Weights of a small GPT-style language model, trained from scratch on English Wikipedia.
Size: width 768, MLP 4608 squared ReLU, vocabulary 15786.
Training: a variant of Adam for these matrices, 1054M tokens, 8042 steps.
Each number is 50 + 10 x the weight over its row's rms, rounded and kept within 0 to 99. Layers, rows and columns count from 0. The size before them is the row's rms in percent of the matrix's.

# layer 8 MLP down (transposed), 4608x768, rms 0.0193, rows 3629-3701, columns 624-671
107:42 58 49 51 61 45 54 53 56 48 55 40 51 63 55 66 47 47 51 39 61 57 48 48 76 49 55 34 53 43 78 39 49 33 45 42 29 37 55 68 34 49 51 41 52 55 41 52
101:58 50 44 59 58 40 22 54 45 70 52 56 43 23 52 53 53 49 51 51 31 57 35 51 49 54 49 52 54 56 37 55 57 48 60 68 47 52 40 55 44 40 55 60 47 29 62 30
099:57 42 49 50 59 52 35 51 38 56 48 52 47 55 50 44 38 25 73 46 60 40 35 65 45 59 51 46 55 54 57 53 51 57 46 55 44 60 63 63 54 66 59 80 34 58 42 46
097:38 47 41 49 34 60 61 49 32 42 40 50 40 60 39 47 52 36 51 61 33 48 36 47 57 60 53 43 42 70 58 36 46 59 59 84 60 50 53 57 41 37 39 65 42 21 53 50
097:58 40 33 56 47 57 39 46 54 48 39 42 60 43 70 52 56 41 65 47 64 36 45 42 39 45 47 39 37 45 52 40 55 70 44 53 62 38 55 44 42 41 48 48 67 67 59 27
101:45 55 45 48 59 64 54 55 56 46 43 36 38 65 48 46 55 48 53 42 43 50 54 43 61 44 55 49 54 57 61 49 46 48 48 41 53 52 46 40 32 40 49 58 47 70 42 59
109:39 57 55 52 32 64 46 60 51 54 52 55 42 40 72 73 42 44 49 59 58 59 60 46 50 52 62 50 49 47 54 50 32 52 44 44 49 53 43 42 50 56 71 59 50 45 51 45
099:44 53 68 58 46 46 63 54 62 64 53 66 43 54 45 48 50 25 55 45 66 35 35 51 47 52 58 69 46 43 33 44 61 52 64 52 33 68 44 35 43 48 55 37 51 39 36 51
101:44 44 54 43 67 53 60 58 52 62 43 73 60 52 49 74 35 44 55 46 58 38 65 66 53 42 60 44 38 45 54 40 52 51 51 43 46 48 42 43 45 54 48 45 47 52 39 53
099:51 59 51 56 49 43 59 43 52 47 30 46 51 47 49 43 36 49 47 49 50 45 45 35 35 37 60 51 53 60 55 57 54 46 64 32 45 44 51 44 52 42 58 38 31 49 39 56
106:41 59 44 70 48 51 58 53 60 58 41 56 61 52 44 69 56 65 40 64 39 54 30 47 35 51 28 36 39 55 36 58 54 52 46 48 58 34 50 55 44 45 50 56 51 40 66 47
090:59 34 51 71 62 57 43 53 60 56 63 38 71 52 53 47 59 49 62 44 67 49 58 56 44 50 53 64 57 54 45 47 58 49 66 42 32 47 56 53 39 51 63 44 44 41 51 54
099:78 50 54 63 59 42 56 37 54 43 38 64 59 49 65 44 65 37 40 47 45 52 41 36 63 41 28 58 43 41 59 54 46 52 57 47 34 70 53 34 42 58 54 30 44 44 59 64
091:39 39 64 64 36 53 56 47 56 59 40 44 50 38 47 65 42 56 53 51 45 53 54 54 38 50 56 59 42 70 44 47 44 30 41 52 72 64 56 49 60 35 37 50 48 42 57 70
101:48 47 56 38 38 44 37 57 53 55 44 58 44 52 43 55 66 36 54 48 38 65 62 55 52 61 26 47 45 44 38 65 57 49 51 56 50 54 51 38 49 64 32 55 52 59 48 29
093:41 55 48 61 52 69 51 59 45 49 60 47 46 55 62 38 28 54 58 34 39 45 67 52 59 49 49 57 60 44 48 48 41 82 46 46 49 62 56 71 48 51 45 54 42 52 35 44
096:59 54 48 56 51 57 50 67 55 58 76 57 43 45 45 58 43 42 52 68 52 46 47 61 32 42 30 42 44 57 53 51 51 67 58 57 48 65 51 62 47 46 70 71 34 42 35 26
102:55 64 61 63 54 63 66 57 64 64 37 49 42 40 36 43 59 41 45 59 53 39 37 44 43 56 43 48 53 37 51 57 45 25 53 55 62 54 47 59 35 54 68 43 63 44 59 54
091:56 39 55 53 44 53 59 64 58 67 49 67 42 45 56 41 56 63 31 38 47 54 48 49 34 44 56 47 48 60 70 48 46 45 32 51 39 62 49 52 48 55 39 50 63 41 51 42
106:48 41 47 47 62 53 39 54 60 44 43 47 46 45 51 42 45 54 44 46 38 50 61 51 53 61 58 50 49 52 39 60 49 50 49 57 42 61 59 57 53 36 41 64 46 59 38 51
100:64 47 52 44 37 64 56 48 35 26 42 49 49 63 38 53 51 29 43 44 33 49 47 54 47 52 41 50 59 65 51 66 40 49 65 54 33 38 56 56 63 47 54 63 46 72 45 34
115:57 37 45 38 50 34 48 63 61 45 53 57 51 45 37 67 52 44 41 53 50 64 44 58 52 52 57 56 46 70 56 57 26 64 61 50 50 59 68 56 66 36 44 45 52 44 61 50
105:55 61 55 62 63 34 50 66 47 52 44 46 44 33 56 59 59 51 69 58 63 71 51 55 56 52 47 43 41 30 51 65 57 60 58 44 55 49 64 52 45 65 64 58 47 49 37 46
107:43 42 34 52 51 57 36 35 50 36 40 39 42 48 62 48 46 68 42 52 48 58 53 46 34 40 34 47 54 43 49 66 48 40 65 36 54 58 48 34 43 56 36 60 45 31 64 31
097:50 52 52 57 49 53 53 42 38 48 40 58 55 57 52 50 47 62 52 48 55 39 52 44 39 52 57 46 57 43 59 48 66 56 39 52 41 64 33 40 59 50 31 44 55 49 57 33
102:67 56 28 43 47 37 54 67 46 46 62 60 37 35 57 57 33 51 55 47 62 38 46 51 43 37 52 48 63 55 54 44 42 86 44 56 61 33 60 55 60 35 59 59 39 50 66 51
093:55 58 48 39 52 63 48 50 56 62 41 40 45 71 59 33 30 43 62 58 46 33 67 49 46 38 47 58 49 44 54 38 54 37 41 43 51 39 36 49 68 61 47 33 56 58 48 46
096:60 62 41 57 47 45 59 59 54 36 56 51 43 72 46 61 62 47 45 54 48 27 48 43 54 54 37 36 49 63 54 39 42 45 56 63 47 44 34 61 53 47 58 53 39 53 43 40
104:35 52 39 52 50 66 51 41 52 52 42 68 42 40 47 45 47 61 39 42 61 56 27 52 51 56 45 53 43 54 62 56 38 47 44 57 39 68 48 72 47 63 61 69 47 57 48 38
107:40 47 57 62 30 39 51 34 40 57 53 47 56 37 63 39 59 42 43 43 40 46 52 36 57 47 46 51 63 41 49 50 34 55 41 43 51 60 52 47 36 38 41 39 44 47 48 45
102:55 55 32 53 56 56 57 42 56 54 49 45 52 52 46 57 39 51 53 61 51 46 49 56 55 47 55 38 50 46 52 53 52 55 58 43 29 29 46 57 34 54 52 34 63 40 49 44
095:60 53 33 38 59 67 47 38 61 40 47 55 52 46 66 69 51 54 43 44 52 48 54 50 51 39 67 67 56 51 56 49 32 45 53 44 44 76 63 46 50 62 57 40 51 56 48 45
103:42 42 36 55 59 51 40 40 42 53 52 57 57 51 55 42 45 60 53 45 58 44 50 74 58 45 36 66 53 57 53 18 56 57 52 22 45 45 66 51 54 52 53 63 53 48 32 64
095:47 55 54 50 46 24 45 57 61 40 50 45 33 59 60 57 41 59 56 57 54 63 31 56 48 47 38 66 74 58 51 45 67 53 64 46 38 70 53 48 58 46 64 44 62 51 53 46
106:51 52 41 40 44 46 45 49 52 41 51 37 48 59 50 46 43 51 49 34 56 48 46 65 53 42 34 54 70 55 42 59 38 46 68 40 34 55 68 45 48 44 45 46 46 56 50 63
102:53 51 20 32 59 42 35 59 70 54 43 43 55 43 52 42 57 62 43 46 65 25 34 54 35 58 55 46 59 35 65 60 43 46 39 67 59 51 50 40 43 50 53 59 48 64 41 55
103:33 45 59 51 57 35 53 57 50 54 41 58 64 58 51 70 62 60 49 66 45 57 50 40 30 49 56 73 38 55 45 44 48 56 53 61 44 45 57 61 57 62 40 65 51 52 49 32
102:50 52 35 64 54 45 50 53 53 40 44 55 53 41 58 60 64 37 54 63 57 52 42 48 40 41 52 51 36 48 68 68 54 38 42 30 64 50 58 53 50 38 55 47 36 54 47 44
101:46 40 50 49 58 43 59 48 53 47 55 54 48 49 59 49 50 36 52 29 52 52 52 50 49 31 63 64 54 40 31 45 54 50 35 45 47 52 44 48 43 42 33 43 54 42 56 38
100:41 49 54 51 53 53 64 43 55 61 33 48 44 57 55 57 65 46 52 32 42 50 44 53 54 48 61 62 58 47 41 55 52 55 52 56 41 51 48 56 36 36 44 53 39 39 50 53
101:56 50 65 58 37 46 54 57 55 29 57 47 64 36 41 44 54 58 50 35 53 41 38 41 55 40 70 49 60 31 46 61 58 41 53 50 43 66 40 40 34 68 46 38 48 39 62 51
097:47 57 60 63 45 55 52 55 53 64 58 51 41 69 53 55 41 51 66 34 42 49 49 51 57 44 56 37 37 26 63 43 55 48 62 46 45 42 45 54 27 38 59 42 45 31 58 37
106:66 30 47 46 61 60 47 48 39 44 44 65 57 63 56 38 49 56 51 37 37 61 57 64 66 53 58 48 56 65 51 64 49 49 53 54 52 56 58 56 36 73 50 56 55 46 47 35
103:49 50 49 43 50 36 36 53 36 61 82 49 55 35 62 53 55 49 69 61 37 64 46 62 59 52 64 64 45 58 41 47 61 49 47 59 60 35 35 47 43 44 51 34 47 48 51 58
096:48 47 44 50 53 47 60 54 59 32 47 53 54 50 70 48 56 53 56 34 56 53 53 52 55 44 44 36 47 42 65 50 66 41 60 42 50 58 49 26 27 47 50 55 63 55 48 40
101:50 41 31 62 62 58 46 63 59 53 50 65 50 73 62 48 24 55 54 39 48 52 47 63 73 70 48 62 47 53 45 68 50 59 41 73 58 62 35 65 51 54 50 37 56 49 48 37
090:48 55 61 54 60 43 68 61 68 66 56 45 55 58 34 56 50 50 43 56 58 45 46 57 37 49 63 65 49 55 61 64 35 59 61 54 52 42 36 52 44 55 28 33 70 41 47 46
099:43 35 39 37 41 56 70 59 55 47 40 51 63 54 46 67 40 41 54 64 39 68 53 61 57 48 50 46 50 17 63 42 47 55 50 57 61 52 51 56 54 67 55 63 40 56 53 36
100:52 35 55 57 54 54 45 56 59 45 53 56 47 49 64 55 60 53 70 50 43 43 54 46 53 30 56 43 55 29 36 54 58 50 61 66 55 82 54 50 64 69 62 28 32 55 60 33
096:54 52 47 55 50 44 51 49 61 29 65 55 49 62 49 49 59 46 50 40 38 46 63 52 50 36 51 40 44 47 43 34 38 40 51 44 57 53 48 45 49 54 42 57 40 46 50 56
095:55 40 68 37 59 58 55 52 49 48 59 66 47 40 43 74 18 68 29 35 45 22 51 47 42 53 39 44 54 34 50 57 35 49 60 56 62 50 58 59 44 39 46 52 53 55 49 55
102:56 49 39 61 52 42 41 42 53 57 58 43 46 51 52 53 59 63 59 51 67 67 52 35 54 38 57 71 44 59 43 50 35 55 50 25 44 71 75 52 63 48 57 48 34 38 64 39
110:48 48 47 59 57 64 46 57 50 48 64 64 54 63 42 54 36 65 50 53 38 42 30 33 36 59 58 56 54 54 42 46 58 42 60 26 60 35 59 40 42 52 55 56 48 50 55 60
103:57 70 56 66 44 70 57 52 44 40 57 48 76 56 51 55 43 37 52 55 49 54 52 45 56 47 63 39 46 49 67 60 43 63 44 46 49 41 44 40 57 50 59 43 40 40 44 44
092:43 41 39 49 36 59 60 73 48 40 41 62 56 53 58 50 52 47 58 60 27 53 42 60 43 25 51 62 58 53 52 53 51 56 60 52 55 47 52 40 46 57 55 53 55 53 62 62
098:54 53 48 50 59 53 59 59 48 46 68 31 53 51 58 45 55 40 50 37 55 50 41 68 45 35 49 46 43 23 46 47 57 42 55 52 51 57 46 43 54 47 46 75 41 50 46 39
103:50 47 46 54 58 27 68 32 30 52 57 49 55 46 45 42 47 49 64 52 39 55 56 46 67 47 43 42 49 49 35 45 38 50 59 51 52 47 47 40 60 66 51 58 55 47 61 60
092:60 50 40 25 54 49 59 57 42 53 54 60 64 49 41 45 33 47 41 38 53 51 49 50 53 57 54 36 52 56 61 60 52 35 46 42 56 48 56 49 43 77 64 57 47 36 56 46
099:40 68 50 63 49 48 34 50 47 49 42 67 49 45 40 42 42 60 58 46 58 43 52 60 57 49 44 38 51 73 52 55 52 48 33 41 41 75 50 38 46 35 63 66 52 52 43 54
108:54 55 52 44 52 44 46 59 46 47 62 63 56 60 56 52 54 65 44 40 34 49 28 55 49 45 13 45 55 61 51 35 49 49 44 44 48 62 38 47 46 58 53 29 58 54 53 56
100:60 57 46 58 52 52 53 43 40 50 51 60 53 45 42 32 34 32 39 34 59 43 45 37 49 66 40 35 60 45 40 70 43 61 41 52 37 44 50 60 49 84 55 49 67 59 57 50
113:41 37 32 45 58 50 48 58 43 23 34 37 47 49 61 54 58 50 39 55 54 49 47 37 47 33 55 65 59 58 45 57 58 56 60 57 45 42 45 41 49 31 24 26 53 48 35 61
100:54 51 54 56 31 51 49 37 55 54 43 24 67 47 44 54 49 56 46 44 62 64 53 44 55 50 41 60 57 62 55 51 46 58 39 64 53 35 50 62 55 55 54 57 57 45 42 35
096:48 42 48 58 48 73 45 58 45 55 32 61 51 62 56 48 52 42 58 48 36 39 52 54 46 42 37 37 53 52 64 41 67 49 47 54 54 37 44 44 43 56 66 63 40 50 31 36
097:48 54 50 50 36 54 44 52 51 69 53 41 58 50 47 46 52 50 52 40 38 50 57 65 61 46 56 52 46 50 44 56 53 37 34 60 57 52 56 57 69 55 37 57 46 29 53 38
111:70 58 39 59 48 52 67 64 45 50 51 54 54 57 40 47 60 46 42 63 68 46 26 56 42 54 30 57 45 38 55 46 47 40 44 34 49 47 53 63 46 43 48 30 40 70 53 44
090:57 47 39 47 57 38 39 52 39 43 39 48 53 60 46 45 63 40 26 39 41 37 66 40 67 44 78 48 52 60 45 45 50 25 34 52 47 41 46 38 54 53 40 46 52 57 61 62
105:64 58 52 39 72 49 38 33 45 52 51 56 66 21 41 52 64 37 50 42 65 62 50 41 57 58 47 50 46 37 58 69 38 52 61 62 69 50 56 38 58 45 45 58 36 48 48 44
108:40 31 57 49 56 47 45 52 52 46 54 75 61 30 66 51 62 36 44 47 50 59 53 75 52 49 55 46 49 51 45 60 63 44 58 63 43 47 51 37 45 52 67 62 33 55 58 70
102:68 53 51 35 44 46 52 54 42 45 41 67 45 35 55 40 56 52 41 58 53 66 49 51 44 57 60 41 39 37 56 52 50 55 40 60 67 55 47 38 43 48 53 42 59 40 39 29
095:37 63 56 40 63 49 51 59 47 40 63 49 46 53 60 53 40 43 30 69 34 46 61 39 51 61 44 55 65 49 37 61 48 59 62 47 48 53 53 35 46 38 35 50 36 60 51 51
105:51 51 57 53 39 19 59 41 38 55 54 32 54 52 54 51 55 64 25 48 38 46 49 40 37 59 55 52 51 40 43 60 61 55 50 46 43 59 63 47 63 48 69 41 50 68 49 30
084:55 45 29 36 59 52 50 61 39 47 55 54 50 58 56 68 71 45 51 66 53 62 54 50 61 53 66 51 39 41 39 46 46 47 45 54 43 43 64 43 55 61 31 69 50 60 35 43
# layer 8 MLP up, 4608x768, rms 0.0245, rows 3630-3701, columns 624-671
105:49 59 51 52 30 51 37 58 48 34 40 72 54 63 59 60 65 54 50 40 28 42 43 59 39 44 40 46 45 56 49 34 62 54 53 46 35 68 48 50 45 60 44 44 41 40 66 70
100:59 45 37 55 42 47 54 56 58 93 60 55 51 38 61 40 42 49 43 48 49 37 33 56 62 48 48 47 32 55 64 53 46 53 45 49 51 61 52 56 52 60 47 49 23 68 70 72
097:52 52 47 49 50 42 64 51 43 72 58 62 50 53 54 53 44 39 41 55 45 42 28 48 54 56 46 51 45 56 58 45 63 52 43 48 59 53 46 51 47 65 41 52 40 53 73 51
098:39 40 60 53 37 47 61 51 69 61 59 49 64 44 49 53 56 56 66 44 44 33 34 47 56 59 64 46 48 36 56 57 47 33 50 37 43 55 59 37 54 58 37 46 50 56 54 51
100:63 36 47 54 48 50 59 62 51 42 71 56 37 35 44 47 44 56 66 55 49 49 68 46 44 47 42 45 43 49 64 35 48 41 34 47 49 54 55 42 54 57 65 44 30 48 52 52
108:48 51 34 43 42 51 47 63 63 52 41 55 42 39 73 62 54 57 51 62 40 48 51 30 34 42 40 62 61 55 65 58 53 53 56 58 57 61 49 43 29 45 67 58 59 50 44 46
097:56 55 41 36 49 44 53 39 36 40 66 48 41 62 45 66 53 44 33 61 46 61 46 46 52 27 37 68 39 43 55 49 60 43 66 60 61 66 48 47 33 53 47 53 38 41 60 42
105:40 60 60 52 55 45 54 40 55 45 45 65 49 40 61 56 57 40 57 41 44 53 50 52 55 47 55 49 38 46 35 39 49 42 62 61 59 48 46 58 46 39 49 48 54 60 46 39
100:52 59 58 48 42 43 68 55 65 61 65 48 44 39 55 50 50 54 47 66 45 62 42 47 66 50 42 45 44 53 51 55 56 48 53 51 40 44 34 30 40 50 54 50 31 35 54 52
107:57 54 58 40 59 46 56 54 48 66 48 40 57 55 36 52 58 55 48 49 24 54 60 54 35 43 41 49 59 61 62 44 58 49 51 49 49 59 29 56 34 50 45 48 48 43 45 60
087:46 47 49 41 32 71 52 47 48 35 57 65 48 45 37 34 53 53 65 54 55 60 32 58 52 40 57 52 52 51 58 33 53 51 52 61 67 50 43 48 40 44 53 59 38 50 37 51
095:55 46 52 55 56 56 44 67 58 56 51 57 43 50 59 42 49 33 56 51 57 42 52 57 39 53 61 62 65 83 66 57 66 48 48 44 30 51 49 55 44 61 42 39 45 73 47 60
093:50 51 40 43 51 62 56 45 47 53 45 41 41 60 36 44 53 49 55 69 65 59 35 36 45 63 46 50 53 66 56 35 58 39 39 71 45 38 34 59 46 57 54 62 46 55 52 61
104:71 47 63 38 53 54 48 46 50 46 65 41 51 52 44 54 55 49 47 39 58 56 60 60 44 53 56 60 70 66 70 46 36 49 35 59 47 57 52 45 48 41 43 57 38 69 63 39
090:46 53 55 47 42 39 57 59 54 47 58 52 57 51 42 54 65 56 50 60 57 56 50 57 46 41 30 51 33 49 50 55 39 55 62 50 57 46 51 68 32 48 57 43 44 47 37 49
094:44 52 52 68 52 48 59 31 59 67 65 35 61 28 47 48 46 63 51 47 52 58 30 52 57 59 52 66 46 52 59 54 60 36 55 62 28 58 67 39 42 66 58 43 56 62 67 56
102:68 25 22 34 63 48 44 56 57 46 38 42 57 53 65 54 48 48 47 60 51 46 37 45 61 47 51 54 57 60 52 64 51 50 55 59 51 65 48 66 56 55 65 74 42 42 48 55
093:53 49 56 50 51 50 50 65 73 48 37 57 46 51 33 51 45 46 42 52 50 37 64 17 40 39 55 66 70 51 52 48 60 41 61 49 25 52 61 37 39 47 32 56 56 50 46 60
104:46 39 46 54 48 30 52 56 52 51 54 50 35 33 64 41 38 41 55 25 46 56 52 49 31 43 36 53 37 41 52 36 50 55 50 76 33 45 60 47 52 57 56 66 55 35 46 42
099:56 52 51 53 61 47 56 37 53 35 49 61 62 62 50 48 49 52 27 50 40 37 33 55 35 59 45 52 60 47 66 54 42 45 43 58 47 43 35 37 36 56 55 52 48 56 58 38
106:52 51 55 46 20 46 70 44 63 36 60 47 56 21 45 68 46 39 34 59 63 39 37 43 59 40 55 55 36 51 39 51 59 40 50 49 51 46 50 59 44 53 45 56 48 49 50 38
104:48 40 47 44 48 65 61 49 57 57 49 27 53 49 60 57 55 47 38 48 53 45 60 67 56 59 60 43 46 46 50 53 53 53 56 61 66 39 50 56 48 44 38 50 51 45 66 59
109:70 50 43 38 41 54 48 43 65 55 46 41 42 49 60 63 53 59 52 42 51 36 49 40 46 48 52 57 32 56 51 52 35 54 53 73 56 47 49 53 31 53 44 66 51 55 64 55
096:39 47 39 41 34 45 49 54 63 58 58 44 42 42 68 42 42 45 71 59 45 49 44 45 60 46 33 59 42 62 50 55 50 43 72 45 62 34 73 53 60 53 69 50 53 45 47 71
102:59 47 59 41 33 44 39 56 56 39 51 39 44 54 66 54 31 40 55 47 56 46 61 41 41 33 51 35 53 47 57 39 59 48 40 57 43 75 58 45 38 37 54 43 58 55 57 53
098:54 41 22 51 50 44 39 70 66 46 58 54 43 47 44 53 44 47 38 51 46 28 47 40 43 31 51 50 46 43 53 47 52 45 58 72 71 52 48 57 53 50 46 32 58 55 66 60
092:28 46 38 33 47 48 52 45 62 55 56 49 58 30 49 55 59 37 60 30 34 48 38 37 59 44 35 50 35 64 46 43 62 45 62 52 42 33 47 52 47 46 57 62 57 48 68 51
105:46 40 49 43 42 51 42 65 51 63 48 47 48 51 52 57 33 48 62 42 49 41 47 59 60 47 59 66 53 47 65 35 53 39 53 57 49 79 41 52 58 61 43 58 44 50 65 70
109:63 35 45 51 55 48 43 44 50 42 46 71 64 32 40 55 44 47 64 44 51 45 48 65 47 53 42 40 52 55 62 56 60 46 56 58 54 51 56 47 51 50 42 54 53 55 46 53
099:62 49 54 51 58 43 40 59 51 44 53 50 65 44 51 66 47 33 66 37 27 72 48 43 57 55 48 53 55 51 42 55 47 53 16 61 55 40 57 47 40 54 60 45 36 55 47 54
097:50 60 36 47 50 50 42 58 52 57 53 57 51 46 64 41 54 48 46 40 67 66 55 40 40 54 56 50 46 56 58 51 60 48 41 34 41 42 39 55 49 56 45 63 29 52 59 46
103:64 60 51 43 65 66 58 67 44 58 55 55 42 40 47 35 52 55 42 43 53 69 42 52 39 36 49 55 38 40 46 47 48 53 42 60 46 57 45 54 52 34 50 58 68 59 51 53
096:42 33 43 55 81 46 44 36 56 55 64 49 30 42 54 40 58 62 58 64 62 44 38 37 76 32 37 33 57 63 47 63 57 63 42 57 57 31 45 41 54 53 55 70 36 56 79 40
103:38 58 48 61 44 42 64 51 53 49 52 35 28 76 66 47 51 55 30 48 40 45 44 48 65 35 53 56 43 47 46 28 60 45 56 55 47 54 56 60 45 48 46 35 44 50 47 63
102:52 61 32 30 38 47 46 53 55 46 47 43 48 39 54 41 24 60 43 41 39 46 51 58 42 55 36 55 72 73 56 49 57 54 54 50 52 52 57 77 39 48 66 56 46 72 45 55
102:64 41 46 61 47 46 62 61 55 53 52 58 47 47 53 53 51 43 59 53 55 48 52 69 63 53 41 66 45 63 44 45 53 34 46 34 54 43 52 48 48 45 50 54 42 41 47 48
102:70 34 33 54 47 59 59 53 66 56 54 61 30 55 64 63 45 58 63 51 49 42 49 69 40 34 40 60 37 42 70 60 63 38 52 65 45 39 57 44 53 53 37 67 48 47 42 47
098:44 48 34 50 48 26 43 33 36 54 51 45 38 44 53 57 46 53 58 47 57 43 65 66 58 59 49 55 52 56 61 50 45 55 46 51 59 58 37 62 26 46 53 49 57 38 45 69
101:67 34 53 36 35 35 62 58 62 49 47 44 43 42 52 48 57 55 40 57 61 62 45 39 40 41 45 46 48 59 54 67 42 49 50 51 33 40 36 50 53 49 53 64 32 43 51 44
098:52 52 57 62 49 33 76 57 42 47 47 31 70 46 54 69 45 45 49 61 50 51 47 58 43 61 41 32 54 56 52 46 29 60 47 67 48 57 60 49 49 40 45 55 35 37 41 34
096:61 45 34 53 56 34 61 49 54 70 55 45 42 58 65 49 46 49 62 40 62 55 54 57 45 52 34 57 43 62 49 61 53 40 44 73 42 64 63 46 68 38 45 42 54 37 60 51
106:42 48 50 56 50 37 53 46 47 51 50 49 62 34 71 48 48 35 52 59 44 39 38 70 33 45 49 62 50 55 68 35 67 40 45 57 54 49 50 30 47 66 47 51 41 39 56 38
101:73 59 23 42 36 64 39 42 69 50 43 46 52 42 53 55 44 43 49 47 45 44 53 55 51 55 33 48 36 53 47 42 52 60 68 53 37 55 44 50 51 50 47 33 52 62 53 36
098:47 49 40 41 39 35 59 67 73 52 64 58 54 40 63 64 63 43 55 44 36 42 53 37 66 55 44 43 61 62 46 45 56 35 42 44 49 62 50 04 31 65 38 39 34 44 48 62
104:24 60 49 53 48 39 53 54 49 55 57 53 37 68 43 63 30 59 56 40 38 44 51 55 42 50 31 49 49 53 45 43 63 39 34 49 43 53 46 44 63 45 60 55 52 36 46 51
088:49 34 40 27 54 53 39 51 85 47 47 63 53 41 46 43 56 55 52 54 39 62 43 44 44 48 34 51 34 38 44 60 45 43 32 50 53 45 39 65 28 68 50 52 39 35 55 59
098:53 51 63 48 55 41 60 51 66 60 60 47 57 48 46 48 49 42 57 41 27 53 50 52 54 41 57 42 52 34 46 40 48 47 31 58 64 44 54 54 32 63 38 53 59 51 53 44
099:45 49 43 33 39 40 54 60 52 53 68 40 31 60 58 73 49 39 45 43 70 60 51 53 52 52 55 54 48 50 56 45 64 46 36 46 64 55 52 43 45 57 58 37 59 49 56 60
097:57 44 48 40 61 49 63 54 62 40 70 64 40 53 43 54 61 37 46 43 54 36 36 73 35 42 36 65 39 59 45 47 51 53 54 72 47 50 58 56 36 73 47 54 54 62 58 53
098:37 55 47 38 35 54 29 59 56 54 52 48 50 48 75 33 53 60 54 47 58 52 54 56 36 37 51 56 48 52 51 68 73 52 74 53 65 32 23 41 50 51 48 65 39 54 64 55
104:50 53 38 33 46 45 48 58 49 73 44 32 35 52 42 38 56 57 69 52 62 40 53 36 58 21 40 61 43 61 52 49 56 38 45 49 40 61 52 41 40 65 49 54 35 37 55 55
113:51 52 32 28 27 44 63 44 46 62 33 50 56 52 59 56 52 57 66 44 41 31 49 44 39 62 41 76 40 49 51 37 60 47 56 59 57 59 50 41 38 57 38 51 48 35 62 56
101:60 50 49 41 43 40 66 50 58 33 51 49 28 54 62 53 55 40 52 47 41 37 60 54 58 34 56 47 38 45 63 48 45 41 60 51 39 46 53 47 43 49 60 57 44 45 70 52
092:59 54 34 50 45 48 51 17 31 42 59 26 47 41 66 55 56 68 47 55 52 67 59 47 42 53 49 30 64 55 67 50 47 45 33 42 43 57 45 36 50 71 40 32 60 29 75 40
099:58 58 48 43 24 66 45 58 65 50 69 47 38 72 47 47 36 46 37 36 41 69 34 44 29 32 43 78 42 39 67 39 42 55 64 39 56 70 51 27 45 61 55 50 42 42 50 37
098:44 50 45 47 47 41 64 58 44 54 56 56 47 57 50 49 42 52 56 57 37 45 40 51 46 56 34 54 66 45 59 61 78 36 46 41 43 52 42 45 48 35 68 48 64 36 66 47
095:45 35 38 54 51 54 39 41 49 38 56 46 46 49 58 65 61 51 39 54 67 44 49 50 54 44 56 52 47 53 51 42 65 38 72 50 29 45 49 45 53 69 45 51 46 55 57 59
096:46 44 55 47 45 43 48 38 61 57 53 62 55 52 55 56 59 55 42 59 46 44 52 55 58 51 50 57 45 67 39 43 47 51 55 54 48 53 43 46 52 45 44 55 70 30 64 42
105:63 49 58 44 42 50 48 41 74 52 44 54 48 61 50 64 64 35 44 59 52 48 54 52 55 40 34 49 61 62 70 55 43 45 39 57 47 52 32 56 56 48 55 53 39 37 39 57
101:65 45 60 49 30 35 45 49 53 66 52 51 46 49 51 49 47 34 62 47 44 54 30 39 49 53 51 41 48 64 43 69 39 46 32 30 46 48 46 44 69 52 38 59 50 27 44 65
114:52 42 81 54 41 48 36 35 62 44 37 51 30 66 60 53 61 52 51 56 42 49 55 38 51 48 40 51 37 56 63 46 53 45 42 58 66 42 41 45 48 55 62 47 34 38 53 49
096:56 41 25 31 50 52 53 59 69 39 42 54 52 51 48 62 52 47 43 56 38 48 52 54 38 47 55 44 47 59 57 58 44 57 56 52 47 46 41 22 52 47 66 65 45 67 38 51
092:57 39 55 57 41 47 68 45 65 47 48 42 41 52 55 39 67 68 58 49 48 66 50 68 55 39 43 67 61 50 62 63 54 32 42 44 42 49 47 32 19 52 52 53 55 44 53 55
099:62 36 65 47 60 48 57 63 40 63 48 66 53 67 59 51 36 35 51 40 49 52 50 69 55 54 57 53 48 51 53 72 32 49 46 45 43 41 51 33 47 43 50 43 47 43 52 46
105:53 55 45 42 53 48 49 32 43 55 54 48 39 42 28 56 49 65 23 51 49 56 53 47 56 39 44 27 45 61 42 55 54 52 60 61 70 60 61 41 29 43 52 52 52 46 65 53
089:52 46 52 52 56 58 66 25 48 48 62 61 67 44 65 42 49 58 67 45 42 42 47 54 48 50 53 48 33 40 49 42 34 43 31 61 48 40 50 52 55 42 66 56 38 54 55 42
108:54 47 50 66 68 47 50 52 41 47 41 58 45 50 51 61 59 58 59 58 62 38 53 54 43 36 41 69 44 58 27 55 43 39 60 60 33 68 55 38 57 57 53 50 51 52 53 45
109:58 37 49 52 43 50 61 61 47 62 55 47 63 42 48 70 54 36 40 27 34 46 58 47 27 36 64 42 43 39 63 48 53 44 57 44 56 50 38 27 57 66 55 57 36 51 45 44
102:60 70 36 47 70 54 46 65 51 34 60 65 51 39 56 45 52 49 67 31 42 62 62 52 44 46 60 52 58 47 67 55 57 43 47 46 57 44 60 54 56 49 47 49 47 58 44 48
097:60 44 45 64 57 46 60 55 45 52 53 54 47 29 58 50 64 42 58 49 40 44 53 47 52 50 60 25 44 49 48 56 52 47 39 47 49 50 41 51 32 52 53 37 27 33 54 45
106:54 49 63 36 57 53 45 48 47 54 57 46 40 76 58 39 46 49 50 51 54 47 47 27 35 43 70 54 38 46 63 53 24 56 44 45 51 38 41 57 53 62 70 48 58 53 51 42
091:38 53 46 49 34 50 37 53 76 62 59 43 56 51 45 41 49 59 65 45 57 48 48 42 44 40 21 49 71 58 53 57 59 45 61 41 54 60 37 62 48 43 53 51 35 29 46 62